From a checkpoint of a small transformer trained on Wikipedia.
Size: 2 heads of 64, MLP 512 squared ReLU, vocabulary 8192, 4.07M parameters.
Architecture: rotary positions, no biases in attention or MLP.
Each number is 128 + 24 x the weight over its row's rms, rounded and kept within 0 to 255. Layers, rows and columns count from 0. Numbers have three digits each. The size before them is the row's rms in percent of the matrix's.

# layer 6 attention output (transposed), 128x128, rms 0.175, rows 60-102, columns 64-127
106:125116113123117119096130121146092139137150131135156139097105158122109122114142180146155130139124152084106113147116130138124135128114115181117118150117111165144103161150096128127133160136131098
102:138167156148103139158132161106152130120102120143141095128082131105113158122136112164127160141152117153154142134122112101152101134147140129185114148092147124157092148159136187134099099103130124
111:130125155133144163102143121108128145123131110128109111128128125129153186101117120093114150081161143114165109121087115161120102155107154132165128131138115180152172162145069101113162107117171150
111:146129113129148158106147103092143125125128138095146137158141110139120151115076134108120112097134103101083109078127128187133133158133155164136158102110110165125106126114157125171178141124175094
087:138154132161081108121097077110085097114116091127144111115127120161136154089113117146114156136119113139121102155136174132126102181113086116114179103131117119114149147184146120150140139120132157
082:137087127148132124130121088116132116123125141125154111132114118128148144116104143161095114084120123120146141140142153126123145124122145099111174113149129089108180130102100133168119176126109138
089:134165103144143127145101141105111166121154101120114173145123155107148143135139158088117167174150143145099094124124158159096090176147104132134113099092120171120093133138145132134137117144139132
087:142173111145125139168158138118152147148173132143154147120131116085111135126116143130127183184125158110110098091156095170124102122139124170141096161091121176140102139116109147146135126108100127
086:139130133110147126134177163141172145156161139141118146108123134134110142183133156141159126124132163128130160117093116085127148063101150143099088151150128118163096120116137093070140117142102119
092:132167141138157159137127169109157150135157125169139120147167153094131114130116101125120173125128135131103120130164157142120149134145108159162116123110110107111166103151107110139076145117112135
097:095172127101089101125110138127076156126128115084128113130125123129124148116135137112158135151140128111154087142083182142096127169111163136099149111128137139136088144150117148114167108115143112
105:129080120148135108125149122142134173121160149150130129110105151168156119133155129114150085087125110102074136124145098095120172120107154146129148141138107108132142139122181115112123120144108140
093:165148106143124150136131141136134110144132112134133138166107146117072101131128120125113183133138123187119125127094070170122095126170100096157082124160121106126158140142128113173079120109131107
092:102126141130134152141146154167146086111096145121123120133136137148100108122163097162133087128136104146140107145152163089152163108134147116120110137130151108124132083108101114131108137133114123
092:133158132108160140149105122132155094100127122156124135145111106079098167096118152126110130150133149135169145129069061118157093114148136126137118096143129141152164133137119111143120189110122165
075:153136128178135131162079143101137139109140124144132089148114088122107129098133136113144138123116130128122060146119176123122122151136091154148167127130150140104137149153114082145099169122112150
093:115119175106139103113135142151067143147122135096133148118115132164146137148146135128128117108124112117185130161126189111134115157065145115108122136135113112164069094099154128114144110156120124
096:111153134103127151137088112111138144112152097153133121142132121089127102074115131126094161148134133127119095104123119180089111129188138109148127113126123126109193127123088145172140174123159110
086:153151148162078147130103088137121113125142093151148140132124103144150104073124152103108136123112117129106135130139169114138121132141096136097156103148166115105132173132085133132135156095098089
089:091102145121093107099163121151096092135075124113128104094126128157116111138120122156152098126110108120158162140152102118166129096133159118086116140145125114132112130133146178106152120128168118
105:133143122129114108123126098130102081093096117134099136131157132138110153090131175114163139104123121119109144143141112143154127186152125168109126090122142125135120196150144173133149100082147088
081:149138111140129144117118157128151104127160137156126126131129120117111130131133114124113126088137145128123063154087164140097129126126139144152151153144097106099138126142101086149088195121140121
079:110133145126156136083159107152168081148130139128117144106113157106150149151115158166130112120124144140129179105141061107137126067125159128110076112140130139153101117117144154111121116104119119
083:145113168136125117103116070117130109112123148143102123124112113129176103130112124158129107111107097111108151146190144105159147151132140094112160096130133118088160124097129145132135154130133136
098:087092124106150087123094094093108165128124132148143136100113084137166104132114105133094118108132147133125131160050082110094128115126152106127158115134115119114177131122127132123165171117154146
102:111129124120124117121119072079093105105105109102117125128116128133132152100110150134142175124116130127131110150101100153103117195129126142138158082100109144117168170138112179148154122098165143
086:134121142141135153105155115109101130104128164107136120146136113133148115159136108170162109127119126106136122162138192106126167159100127113114167130081126152124093111073114144093116142143141101
085:118124138095133140101153143125137123151139125119138132133108135146096131168136160120148117150127149128135178135080114092135134078135134101114098155157133119152089140113138132097134106146138080
084:123122125119131129127147153148118127133083126092105119146124148148066133153126112096168122128139125129150127147068104142146121134146098145139095137123121154173149142152139122112119055124141137
104:146113118161127148106160180152123135167120137125139124123104137139076176152115144095125114080134130138125154124097103119125141088128145137093108158164140111160167137127128090124091098100155147
082:107120137135134121113087100128120136119119118121139138157093072114143110089111116143113128113127140142152110148086164132114140145118135102133158117153146140122181105107091119149094195126141118
082:108122133108133112097169092157111115158113115080127153105090107164111151148130138123142103111118136144158144118132099089119118118086153133106118117166122132157106116119127144116159085134147127
100:148129098132112154140128114157099124104091132095075137163145118153113140115147164099174110117133141096102111146169171084145151178121102170116146128130148135116094153133108116104145085147132074
092:125089117140110097132146128097137126124145146117154130093143153161105101123117099154119144135113110151133119101150047167107130105168151107145101173126105125122175139116160155150137113113133159
090:142119125142116115110138058091107137098114125155116117087153077131118137101118159158170148134118135087113161142100102093143128138106112127103165099144127097148147191148124161119181132128120137
103:157140126151075147127105151127133152148137120143131106094171113141128129132132130101144146139120143123124105148152212114139127103125096147104164155169157074091100153145120123114113138130129129
092:098139153169082101126098091130079125103127099147159104087162128166131107097125135163146131150109108103138084143119172113098123165120142127118163152136113088109129154167120150146128166132148135
103:081110120130131102099125108130098162114132119128133106128105115166114112144159134108176118129110126106127125158074110090137134120106117159129140157164106120156152164154111162097131129128117114
084:123163122174127146130108084132124130108134118150108136130162116116121145069124129081119175121101127152143107132091113149106128155131102139127126109179137130101185178159116110128112181073135171
085:164140117176093126100095070151090130121165121113097140100147148136163144113121130100135131119118106091123102160110177150114142171114119174116160130148140133093139149134123124126136136085100155
105:074128101129126097102107073130111133105117116120117144117155100167150122131176128123143108103132141131149084148065117094109146144083116133123160119146117128100154136162113109077145150132146109
088:097105140131146098109102127129113124097099130149127123154130108130144094111149094134127095109141132170140105174073150099117143118128108111116137132150135107109206128171107076127098151139152142
088:123125135123084124107132086144085104101110101110126129099116108181149139117126146157152104145118114090123176106153153078161141136098121129100129098145131139139081114105165173116172115174109118
# layer 6 attention value, 128x128, rms 0.17, rows 61-103, columns 64-127
106:114136117153094190131126139124156152100131130182173115153165154131112108119106148147155135121090096108155120112145109107136121138119119112195093140103139159130130104141109116142094127146114167
116:113115168104144177098108144113139117142187156122103114161153123111142166112075080093120138073123103149116131165147100088113114134146121163159151126135114179140137139143114190104146129116136139
109:154115103143137135124123134066099082118151105086136138151135118111110130091125097135117142082117165113117161157143118134117119149111137143147144088088138104109109084129135172136158111118137096
088:132101068114144128149108128161082149113116190115139124095136133169159131096166163119160086154140126125124195136146101119128102147134115119135137122161116116115146132134175123095126140108108136
084:119111127133185128178107117149127125158123062180097120167114124115138156126134104079125127149117160135125162128140135114112127094163154118111147101150113113120173143119169148123137131191111150
084:114142096127096093126153126131129166105164184134138149118130149154182136158152151162113076114163098128152126160125125175127105152095079142105100115102133104132089070101115125138097125138135095
087:127160122137076146115161123133158125139101148100118134107145136152119185169129151162126102159128128127153081171111115143151136126111059109076108126118171122140093124108106097130116129111141136
090:147105152126129117111147126077130133167146120157122135130127123101148161203087109119114164094127134130140126134114138162146156174108157094095145148097161110130082167149063145136104121094147127
090:124111149138096154123157163093145125084117107113132154168148147133097151122116145167168148189155156122155147149136126118112172123141145123124107164123123178159155090129098147086141158114126132
099:123144132151101102133121131137107131116177174118123087146126117126122126123172167148127097094121115136132109138125100138132075123105094118139142093114110104150086118126129127139119118101110118
103:119133120096177112107140131126135165126124110113118096124106119099116132127122075153111154111133152124106158174144127125153132112146167143114117134102138117123169187139117160134125142176135111
089:117130096172115143141137104102155126127119100111140142128111136105165110121134101150129166155115091113121114112105095161108143168154139130140100122123148181136127155135145144128149128086122129
091:136154091122162154121122134121140067137131070128152163101107118124096077099127103138124110158099147111162073115133175104124140125123182145170111149205129139125121119120133146116131116180123156
094:124107108123123146173102111130127087106103142136143121150147143125112141116092082092164165108071137133120154130117111164115156132147161102149119136117156117143139101125113100142142126056147183
067:133064103111124136108128136107137092111157152124169138110119157144136097095169084118180130180117133118127151111150106141127135132150126116157097122089144108178144115112108149095117134119134125
086:116182070147139120147117142160086135151127147130088125135123113136095129165141130149112096104162116124168116151123123138137134121122142132149152119161091061122072096141127089141111131111148129
092:091116157120099102156155126160135092084156096154141116176144120123125141117150126146082151131132143136120069076117126147082099102131075145086120120064122181155143123108153144167151128159112147
087:150125116135143130125098114153100104117145109179142096050080128156198124133140119118127125165152133121110154111140129116134118159144147089090118130135146130123138119117139132126110151143115126
081:113172148130193152111112129146101128128097104118148122097128104106131109110114165100131134112112115135101102082117157082125074104129117124116173122151095126114104138148184156165139114129158134
113:110156156124146120152107110142144105078133130077126073089139145142168163047129147097194144121104110124100133151135152124129097161134116126109101110123129130138138169116135164131116108063133122
074:133100125125100105125122135122135089155139139110135110163088109100117140145181139103151140128133155115118133099136109152102121134137167153180109124094120125128137171120094135132167143115109135
073:119127144141125159163100120104155104144083134137086123115122128108151123195069114104141112080124139107146161098094127141117139141122124094072131123124191118130085197135119134127108103105146163
088:121119136128188142153132124163121103089109094129110105148144099119142097097128110086145140145113151134114173144151156084119105107124180126128140149143097147112178158119162117117122137160121142
102:119113092137111081120111115154120140153135151136130112162163102086141113189131126076062146084148146112083155132134113150110148090149130145132155123094123136140151101134132099181155143135126097
106:117137144144135110158111075161122132079131167107111078151145120146132180104146135072123113102117104122104162159129097137095094143110101118112128085093099142130141140114151131129155119123114128
089:163142140119134127079138137116128120115149137128116112129128100153143122145137132108146087107130160125139162155126167115144084142081135133131151149146118112125118069119101098112130127219096132
084:111125154157134114090115132112121158135129128119147115091115125123176118187110126142097182117114129138126137081096131173116151182127121090113151151100140105124059145130091108138111091128150111
095:128132107158122156084120098109143152121128151071135175114112158116135161078107098122139127133090057138107113134123114143114129152153117158167124086148127145126123141130111164132138102076138134
103:162111100115158160115090113093127138149140129145132183117067135108129190137089100128110170148085106120131121136126109106116097159186116119142134080152178096119120153147136166135110103156136126
085:129088112131133110158110111149109100138163096172113150180100104092176096157136091107105116141137158121086145103132117133088112118119138114146138118088111161132171114134151116158146123183102162
073:113139092131145153127106118121105170169133145151098127132115119113118141170123161124103103104123114113123099089118108094120103144120126077146136089113121104106101139153146119139123112121127133
091:128134141107140122069127122129133126114177094100134154075104132136151132063137112112139113117119124142109113149154159105165122144091143145168117112160100112128135118132126188109127118139120125
085:121172142136159142106146100133145151125090118088085104159117121118095137116096153130102153115099121141133076122124108120124134119166088138107133119138153163126164182118168152148147148127144133
088:136109153130164105145127100116127143117125156106122066117185097131147181118116126085144155091109152137077196131153131154138126121093124106120152122105150101110133136133137141137159121073107125
094:139127153095120139062144170112131145131136112117139144082102158142114131136153174126188162185136136153145124101151130122149125124141103131156122173142141098111088117126111165104112146139134100
102:131162083122140109105140144151100123122122157119123096097111118138115131110147200139160076145132147119161132122117131129137093121132115118145154133106117096133126144116148124131123151124117154
100:127123105130161119067120109135126151146147178103150111108112123117163128123136104138105119131110138097106123132129116164139092116103156131129156139085121109128101143137126137143124114132143097
088:131123092113124167114121096125124122096126190135102129115080114116124170122099132115157131133119096130124113116130095159110116173138120111120101129100160106142127107137139159118135134107114148
081:126144090116121133127127110146112158106118154103071147081072127147141162154133142117143116118121106159144167185133082121135106148147081140102121102143118108123162144121124147118103145131093144
108:140089092093125085085100122125136138183165173153121087103121094113159118141155158099095126099158147122089132095130132157113099160090148134146139121083101098123120089150110117146136122120132098
088:159064101124130118126115126118115107156149124172144123127081119080123079067120112098132120149133133104099162120148151143101135122155186137197141158114117131121169074149129153133144139155126117
077:119143153103165108127121132134086163101118129129120089104149107157200137119124125146125090087134168164128179130128144096139143119064125109113145118157137110095123161150146118111108119105114129
080:106136198133127077127154139133155119145120123126138074164158143132128106105109132184095149125134126130131091099129157148141140095147109110077121151102161133123108185119126104142128116110153119
# layer 6 attention query, 128x128, rms 0.135, rows 64-127, columns 64-127
096:126095112110145087090131125157132147153159111136127107125118141152106114141120124139131126139112121147102133105125123172091104176085095149092143134122125077106061153110116107139108133104107087
135:136168139138158109135123106166089128100130163160120145123154146127159149129156108092109108092124109157101106129132176134165099117091110102146179114142120093140100086189108119144087111118123183
109:145155116131140116149112105132138131082101122118126127154109146065148160160141107089120106150102117119122154159113149114169125093141155118145145167135144113122100129167120111108070097127132177
125:146121115131158115136108152103116106077150076109090128190123145102091158097138134114136153139109146086125138114130085130120147097152093153129110165117105121115127192097120134138130146109168106
117:117111110132120137120143110101142138150115118152137168125111074152116085116118133163145137124177149143131117082122114135104119141100139135092123110120097104133179129113132152159162151145142117
130:114101142130107126098130120120163162187151166140150121101125114155158080127112146157130098118142128146125110141131121180125091155101137115142128075135109131127141133079128151139173135144103087
098:117162115131158093144121121109127160092115116147116150124150131068108150101119109098155122137164134132140129093130146099124122160125153150116133159157123152119110135171107134112121117119171193
127:133126177140114129109153131127139161162130170146162176114133089110132094105099110145146132135168158124108136111136117146119091156095164155113140112143103120137135144109123188133162143150124121
120:126138155135118099124148128120126191111144143151130158130128104133136148126116129111154123139158154154127122104128084131132066135085139153102136106148092120140141163125109151116127130142166155
125:140076170102125105110139113083126112148156143146160179128101128137152091122107160183125113143123136118150144147136078168124101124129154098119108069097105111135158147098128156149151146136085096
093:159122141110094113121111108108118119139147121138155149110123093149135080110119124184085130090125134121118145130134140163152126094131162097135138143110131101082153108124173211177143128138096118
127:147095079107133143137095112116101109142151132101123129100141159151130068130125147159098130108084094104109128132112145142155172094147118110130130148104160103114126101127132130148116131124100098
113:132109137097111124124108112084114129160143129136132172110119134122147070089114119172104099115133120113123137110118101148144141122146171092161116102100122088114159130090156154182172165111103127
110:121103111135135102121118172150107098113114133084107097154166126166124154141172102155097152138095115125142144144131158114145148102101093124092152158104153118130093098124093062116105104139144104
129:160097130112115142145094136101078129126159132111130142107141161127148073107119111143086120083098102103102134121108133151142152078138137149140138151108117092101149121116134172148138148104091147
101:151100073120111136130106121096107109118134118099114117132095129126112142101142119093163158170112115110150150171107162117143140122134063151138146118117157126115128097179118096107087125122129158
092:127123061128124122135114126118088109149135109104135142096076166149144074105120127094149182117117085109126083140135141127108109119118086120127135143134148068061126108145132101168124096140143152
095:127138118139122114130158148149152111108122173111168066133155142159154164157126131101113099112136107090124123164113112136133109126128094208126122106129157160129132131100166100112100083116131137
103:090149112114083145165144159123109153105126118103139216155115144162115136117131148145122154129115138126100118133158097131135124121130139125105138090123082109114150162104128125157134120153123112
088:147152091107155112106146138173098125117136138205103122158126098092133147118107113127178114184136153118157123124127067132148131117141164112110136120126111151144132178124092141095135172101123141
084:100123088113132118092114120104123118167151096144101138123179107122112106103144134170101155167135123167139140128120118112171146129155130079136090105117127132145169151109120136150118153117145134
104:107152082114118138068112126111102136157137092145121169119143139095108123094127139114136152150134134103113103141116140113148100145147122111134140113173134115120151125148101160166153143083154142
099:135185088139123112148112117131139136112080101110115157131136112102126137110120127178132121129121092140120132135125140106175104142076134067100159094128115114107109136123157101104144113097134111
076:131139127156116145110098084116127131107105132108159123119120123150134094119107104091116194098113155138118132083110172139137129090156130121142149175154161104112083130157139124134120061106121141
103:130086154077125096168161142119153065178138152165151132128149119130167145148177125102117101119146140146095118139124091177135140123092150162131140129098119086146147142080139086141173142193117089
085:157157102133126141090130127123085159105152119125139140104155149154126078130113149171132169130120141112139129098150188112145152119163124123118154135135125075089097075130118125150094109126120121
105:126087170087159127135097098154152157139067125116150122145154124112114107169115131137117098115088119126116126100144179133107113135137154076165157146122155101140128130144153146157112126117126142
088:128123143090124153072120092097127112106125138103149164143110140115136114122083170140138160116139101126098139112092085144150091138142134104163124113158119118119164142162135144144143118087143107
102:138123124175124170170114091112137166152137114123124159108140127167128086144110154104101110123101134100145130120128150139113147119155126098098122185136180116104130087123148128163127104134117137
086:137133080168108134158109116108128152090146097142117134113142145141094119144116124137144160140119104130100143104173170120123162129149124134133132175110171142104067112139164128164100106155146127
100:126130125137116140137160142101132145161115136124113121119158098122098129160161080129085122139128142187135108146135172137104133105155161070092144114096118096130157142093136133166139136161157111
087:141098135106129139177162149116139125176135140177126108165157116108123153154148155119086101118111182126144139166131074154125162119149191135124125135131101151159161137096125148106132153111105142
084:152089141135157140161147121098141100133118158110116158140099102135135157113125136110109099170138126139178116193118106127161088130121101115145145100135119157171160155145128107100145145129110175
092:128125125130109110046136127114146115097144122136107100125154122132125131150087141090122144107170163145110140077120118132072120151113111098141120155145158143108112158122113099119123104107141110
099:167081132130115158128144133103096096135100127116104145144122129143090144136128165078104146111134155121112118088111040131120112139086136128176114152168133137131127169131131132109138125139142130
081:110114092090157114128164125196111150098132155150088109151144097089128131177142119143152101153119138100124134130121109117113099127122106117131125126141075118140098189136149151153147162136109116
091:151080121090080151162163152096126115121126135147130174147110130093134148131157120137174119154121136112105146134130133140124145134126121179125100110075091062122113154092125100118137177173121081
088:136157121167132169148098120143123146128103177140132062152137112154139109162135105160137109141119116107154131108129165103066170102157153114097121147128125162117111097142147091114114122138089134
087:144122105102143117132110133090130153140157129170113180130118144115126136112164141164135109128103119142138136135150068126138154108157143086144133093116088130135174175119103148128174171147102137
099:138098111125085134076129117124125101149169096107112111125122153163159100130096132143108129129143122096111136138129080112130094118161101162170078137104153117102123134099147160148135104131144133
108:119117126145130115128162179143159117096078178117110083148126084144117145167131159098127133162147124103159146160117159109107134133082112103153145148127147161165124131172140089111101134122118138
100:132124117142128112106145159170102143136136138137137116143120136125156163104128076101137092138116131128098101161139068151157112120123154189132141137117065182158108185114134153104106141108128130
103:101140154105177144125081096164155121109152111160129108160144129129141106141175130170132162148110142152139109093128119136167122129116122117097077085153129103154133096135117121128117145101119160
101:110122138133125145155135128174136156146106154132115141082178109157123104191178100142128122139091114141151120112130192135098145114130094123123090135133164102104124075107145124147115117112138140
098:115145142134154126122141126123143117113114132109138164139163143107126157132094122144146086120113154163098145092122120148143109125159171121099112114134089074120125136095115100107129166151146082
094:137097061131121139122126135140114140155127104144108165125083135112098167104144146133150132104107134133086115126133073130104130107163149117150144117095066107127154182132131148172148152139122077
115:121158161100136102130096109119146085141116129146134135154075098109143117108138129121141148103136129137104152123137138117148122140111172078147142093132101095140139159155088092176126121103093112
107:091169137124110123104176144134117170102144146158125112149171110121098129130151141089103167158106140140104089145141203137115141131150117139108152190135147156147114147132134124149116143116153132
093:141145159092189142141145121119130158136092164122094117085113083109161138154107128161122124125151115102170141154121166131118075137092132080136182128130125109119143129166151094120131114085108151
091:133154117153116148133126140146116157144118167139115139112116158158143167111145146089113114148116089096140124153144108098110149107176070110128107161134137154137068159114124149121140113153140117
095:149130135132118124140084088122111117124148138100106167095111160131168074057121104127162123081110103133099143121150108109176120136158112155160113110169138115098111136117128141108159092120147168
098:130181096136120090127101110170152108123111085142099105116081097136147096127109135127150102133137078146123136131129133120153120149092108085113123078092147147135104140131128078154106118126116083
099:147076135087158134167118132102151122132121132091125140155123113105132136126111153160154153144123136119121217120151110129161126106151144102174134127148158089147133120161151143116190148121120155
086:120104100095131140084143103105148125153151130135105100124137156087100145121133142120123106136129150124107172119125097117146123132169112146135118126123127141144161140152149191115165179137138105
098:172123121134134102153116166144094105175094155140119081126113130138154180128099116130156044131127130127133135132131076134118121105118169176130135123114068124151125151113137138113153165146116078
105:114081124141120132141119149152093189126142130135166084136176142150120159164123146177118149130125135070143108111118117160102101097142152130106138148156124121131104081115134165132129156145144085
092:091082142097138123118186121100148088128105142118130160122176113126116102114151119125096104163118106149113150174125125133176177130142132121163154152099164083174145129103097131143123136143160159
094:135150169132154110125146142153133127087099158113130089126164093128089118160083110117112150146159123110152157125092188112161140137102105115105163161135136174148099104160138089069094130114140123
091:134199148173129155137111112068139108168107159157115131108108131164145113139124153097149157126125153163164162070112132130098131098156124091124104139144125147115135155135146120115112109114120157
106:151104162112143155112103118116129173148113143085111162101142130173188125147135139164128085114128096116139155120128145117106153127134107129095116136133120110123120134132121137103139139161114114
086:094150143122111110077103099104124109115158100095143098130130133166162079117113111147126138091127119114090124116129129135133105116155090119105104086148155100128133107113119138169155078097145075
101:133168126175087115157130092151137119147094143169134160116160093130107121145106154088158103140094144132117117135122154131131165122148142066106109154113161103138121134116139070143116137133126087
111:098151127135149120156125130160149076132151113111150086153101142178158102123147104117114143139119089134156086174154146145154137119108101134118114117082168153158117120098126119173087084096127138
101:146133161111156121153097097147143143108127161080135091129088145169137148130166125155117118132110101153128101128132123137128118135137093143121125065146150107163127140136126155125157141141112116
# layer 6 attention key, 128x128, rms 0.133, rows 64-127, columns 64-127
134:134165142126115174144105124111157135092087084130134195161165128106107170130174115140155150161130150128148111156122141115141142155147132125125088116156127133141146107134094140084152123159155140
104:120094130111158129122135138146118139105172158096139110108135159138148115154117107125117118115113169108102152075112095119137095136098131153107124099108113122102107152109160135144114126106114081
123:132095132133125092158135141155130121141158152128089090114104120164155064117129129103118101121167151133110155094136120131141125128097099161105148155105098164126092145101132102128104127102125141
110:096157100145091144224128132110140098115112142130099132184113139134109111115117134123139151139142159106136138150149131126119134134129149178116107134151103140123092105122093117112098104141113154
148:118114138114109166065148133116121118157107123105148140120147103114108144120160132152142155145124104162170126165139140122131112110142126092142126099111173123131156096131147151137154146161153136
096:122125116098145152091145108124148134153130076124155172070135130101134104110144149164157129137058122157169103107128144129139143141099142144128103099094105131122182115098108136098148138116127133
138:107087125122125125095155110120104113127128128108139142144149077154146137135148151151084117144113129144155130164131109147119117141123084055130139096061151157157138134104181084152162160130116099
091:136099113135146113122160068132098152155123121137162203101129121111125111158126139140140116107079154185125116110164156126126122095129128083170111097095159094150149151132115147127151130125147115
103:094100117119080113139157087145123148152126138128170133123141100124141079164132131128109111122153151154153130123154139181107097091153136124115117122105130093158137135083150136165158108119128065
137:125176163140139140141112142135142103114150114125089108103131176124125157091136119128151135130140125110111128127148090083171136167094159202117113133218129128102112108130075149092115125129143153
141:142161153154166148170104151128147142114125139137099090151120143129157185109108109121129110149114111114101137097099099110150118181108153176113128162157109145118088112136100125111100111103145182
106:142152142131177136128101160097139127121124143133090164119119156100100156103105123151155122152079092108107110131080128078169142170103125114146130144152135157111101108173114125077099142118147166
120:160149130119185141129095141126112123133130113131068132109120154129135161103141127131154115141082091098113124132085143072156134132096127130114146142148113146087123116184116115083091145133116172
085:126120082124105154130119143076130088152097112140100146128118174133121130104089123159102130143105149123130129127077140089133167078172100118147149135107147161104165145156131121099085149133114184
130:174141129113152148133091154113108126132133110130072134116106143100126150118111109138148128140095116104119135125069139068153139115131125118126159149157120154093150115186126137070086152130126175
098:105130105145122141146143122118139102136075094119126154137114126139090134147157153167146126165135144152179115129142123119090147107157105078136128110145137163135116161124147105133147118144171123
100:075160125124135107131149151108144129157091131121126160115142098152104104137133140158169113171169152138181130117107128085101119115166153094116109153141103168160131145105140111127127138136131088
092:085099119147136129119111123115147107136149150147173087160153122138110099115156088115120167100170143158142162114141127184102108159120162117135094123104083106145141118057123150156150132124113080
109:153163139088106109077130133116136147121127138095102085111141132139135131122100172149157104117145120122127171195118110133124150126076098112148151156101165140107136148151099123072151141117130160
089:123153131119110127106164100104158131141122095119117164114110136144148143120148126127084150132089143127113122132136164106128123114111086129164160113162124121115123116163136115143139115160133167
092:146137127160104144136133104105136108135107092091121178120090161115113148136135173140126104131093121163103098146120120114143160117112116151124148128102141135140114174127114100148168119139142175
109:153152109125129111138154114168142121130107179110120167128075095118119144170093110109170115136104117163162129174144163094112160102142143124113130145184155127124124156164137120116123140129120180
099:134123145121097116113149125125144145081124128150136167116141115185098156171135170092159161157120105144137129156161140147158153129154090143130113171107122099121120140108119115103117119160148163
096:114091158109138181155101126141136143158143137116155149150151123137103103098102132130101135133149180101144156138135096124118140135175148116118094140115094156146136128114136151107138141103122125
111:122157082125130118175113130129136149148115083129138112153144148128144117117150117138060122109114131104092087099132126120140105136124157141121130121080061084132170121127119122163114146155132133
092:083087171140149144115142130139143121091127190113109131113125100124112132106104127152132098134148127149157173112105107093132117146147127130122117154142136194145124142089153169136126130140114134
110:113120131131132098110146110136136114092130123122111163126131073091169120104081122124192107119155131125101105127161103127140153128120109155125132123142160183157114107119152110122080130120141137
092:125150093173138116098153135145130138102097123115148182123117163117058131134103121104171122155133134117166127187147124111154175129110157117161110128179132108134123132144143120088121139094118112
099:107149098132147139139126150133100155149140124198111138113055137097107116155151100115171131132126112144128092133137137150132121127128149148109131120114111178153121167109120120162145107097125118
095:090098129107136111138106144109133118075130192139137138128152097118167117118137135151156121159150155098150143115117122137126116140121091155132093150082135155109129142115152163133105124109109133
097:107148102132140158178103115125108130130136081119098122121105134157154148183137168090115119104099123109116161110127128144102139149150108133103122157119111161119172120127122132153155136141163185
085:138123148116147107141117130145147134133129105117118102127092131102168147102130078125126119090121138134096125117145138140146104123111108127096150089101157099158139153146096080153139147152129160
093:140121135181127112131159113134155111138128077115120108117102134127098150167150099128107138113108120126116114128148158154138141096073102074152141095136187117147102097119107133129150126104141131
088:132139068118118164154071147149103124170123137117139175108162138126123117121128126111127133165104146099161101107110155105148088115182162175155121148153106108116152112141165115131087138149104116
099:156128112132114148159164141117108162173129106099132125132163143133107119114144123127154140124091189109131088129143163114153123109162153098109126116142121089151152090134095152106181132141110074
092:130146112147134113095165119132127091105127110158088181108098136122137135129137139091134118122074110120112133142127143097111170102113098141147122127192161151128128104158129101157137124127171132
091:139150083170147145142141127103102110109133133099087097126135114142152126112159129151088122069078140113084102113117126129107125128099090166129134116110114140104143133123120124175166141129140103
088:078103157161134158153107142090128162110123096100144121129141127155146141106120146112127160153162160108145121099121122147106106165160108126159099153081090186138088146117146128158098106119146116
095:122157122134149083101142106123128133139109115109084108106119146094127145129131162140147108135107125126116127140143137135120148111101092106140172093150177137117117123156126123138142136109134152
103:085149079149140115142092132115107119116131160132127124105140130123113093088169114152179109130148188126168153093106112106130105127148143124113126139095125141151156115113132100127128110155129113
106:130109132142130171168148140135128103116106104092137152131127137157133135120117131126109162146075115129138106094127165161098130132122114093131104110159105073095091086113138156134121100135156111
102:130101124071102131116173139117127139148159104131079089129178107140153125137155111140118170109148169155098123109099123122138142093141125109140161102136152130102115088148115095128142132149139142
109:151113111141091103095120111097137139148130103132147171111092181123100144120093147131113100161125099130110128137132131113162132115093143182129140106105120096099139155145136155152142111132092117
100:133133123142127150124090120134083134108139109173107150106085173147106100130129151110125117122104091138125097110117133161132123144109150170081131147143103145137131121149125119132154090108134098
094:129147124123109140112153133131128144083162129136156152121159141139118126123164169142080142080114126106101124130111091127122109165097081160113154126124115171128129106114149134131178143120094118
094:120167125085156094065167137103136129144089154130087146132132116132131109136123185114148128114139130134117127140133150072137158110108082121147148145142160128137123134154136101108140147122182181
109:141126145076163177101154144135109128153127111111130178152140130125149130124099162134110100120096127106112117160153140100093117120133118099127150086132121122130111115112171133099096137181105088
106:133108097072110137152115113140129137117145163122108123120141114079154162135075128122132157135089111085134136131085144101117110113120121141164134152136124136096162110169124170101095131101092173
088:131138162133116139166173124175111121119107114141118169119135081124114125166126157125131132143105100154130133129138117127156137135114179118104102126135140124126111082110143132143103114117147102
093:119133152145112132128152129111135103119125153127127062139095136096082117103131089085167154099121166167134113142142117101075158114113126119122112137117138133142143155133082103121141102122155139
103:107123118129134074066093140127126127141164151157151148117143110114074116145140126157159141150160137124160157149117105113119130123142124098098131138098155145147123119120135082102109134125103098
097:140123181127150150101154152100121100122114067149144194116140170154127143148130166113101131169140129112135132119127145145090121110121146151138112164136068098098094124109121129138105100167146103
100:107169082158152077111135117149144119080104111119148155131149094127143158100133137177124147111127122126120113123127099129148121136119099100111138071111138158135105141101123104130152141139122139
092:135161093167135053136155130145134140119101146106121140114130146097133134144109138141146133110114099143111128118109125125131155116128087161120146087156123128119135146156128082132105132090133178
098:086147104119142124145158152115168129094158071100143105174162140141141100100176127123084170097139159125099129085123129137097114147127101106132128116128118143112101099113143131162152142160146096
103:122127104153125127145153150133135141082115136147114108118103106126135089066111075090149128134144117160102128098120143102138168145155101187103113130133123170117157151110137159140119151107128164
092:132111113180152135208109126137119119097139116121115114153121087132153167137183106161116145107100153130145097111140133110073107124075104069135139107105114121143139120130104127142165142135140132
094:131072126159097140211138159168109132103147114165162161142102129136133125143132097120076136146086107139134112122137134161162125130129121141144095139163127090114108096109140153141075120138152130
093:144129198107139138107115131168107180154115087103147147160122143110076097124131158117105136158106137105134092161118125160087138139117155102105117097121092141119132156151122156149137110132081104
105:127203117194123101123136147152137134124125105119119114116083146104078125154088132107167139113121110131112096121125101133127154152119152154148137143099123126132120110149124127167105124102161099
092:096118087137131169122087133131132133120126164139142168118135137112109128113095127109182109161152136130141167144119111095130148147169192144115108145110081129108165126102126092082101132152104154
099:111110141092179166120149103128126116109131166129108186126102144097149147106143134127130160121068132084139099119152166158079106127131124142155137178134108140122115173121113131107084108117091150
110:125112170101112158108090133096140105167135108137151107152131160160151117127140108158107105113181139147111127107126103147116126127093163116113132108073106118122132127098099148127148107167084108
100:126118144158157097075148132099161122112120085130155091134123153108101142153106112127138097094165133122098122112126094153120159148104126143129111091135112100108136103123098105172170131131124088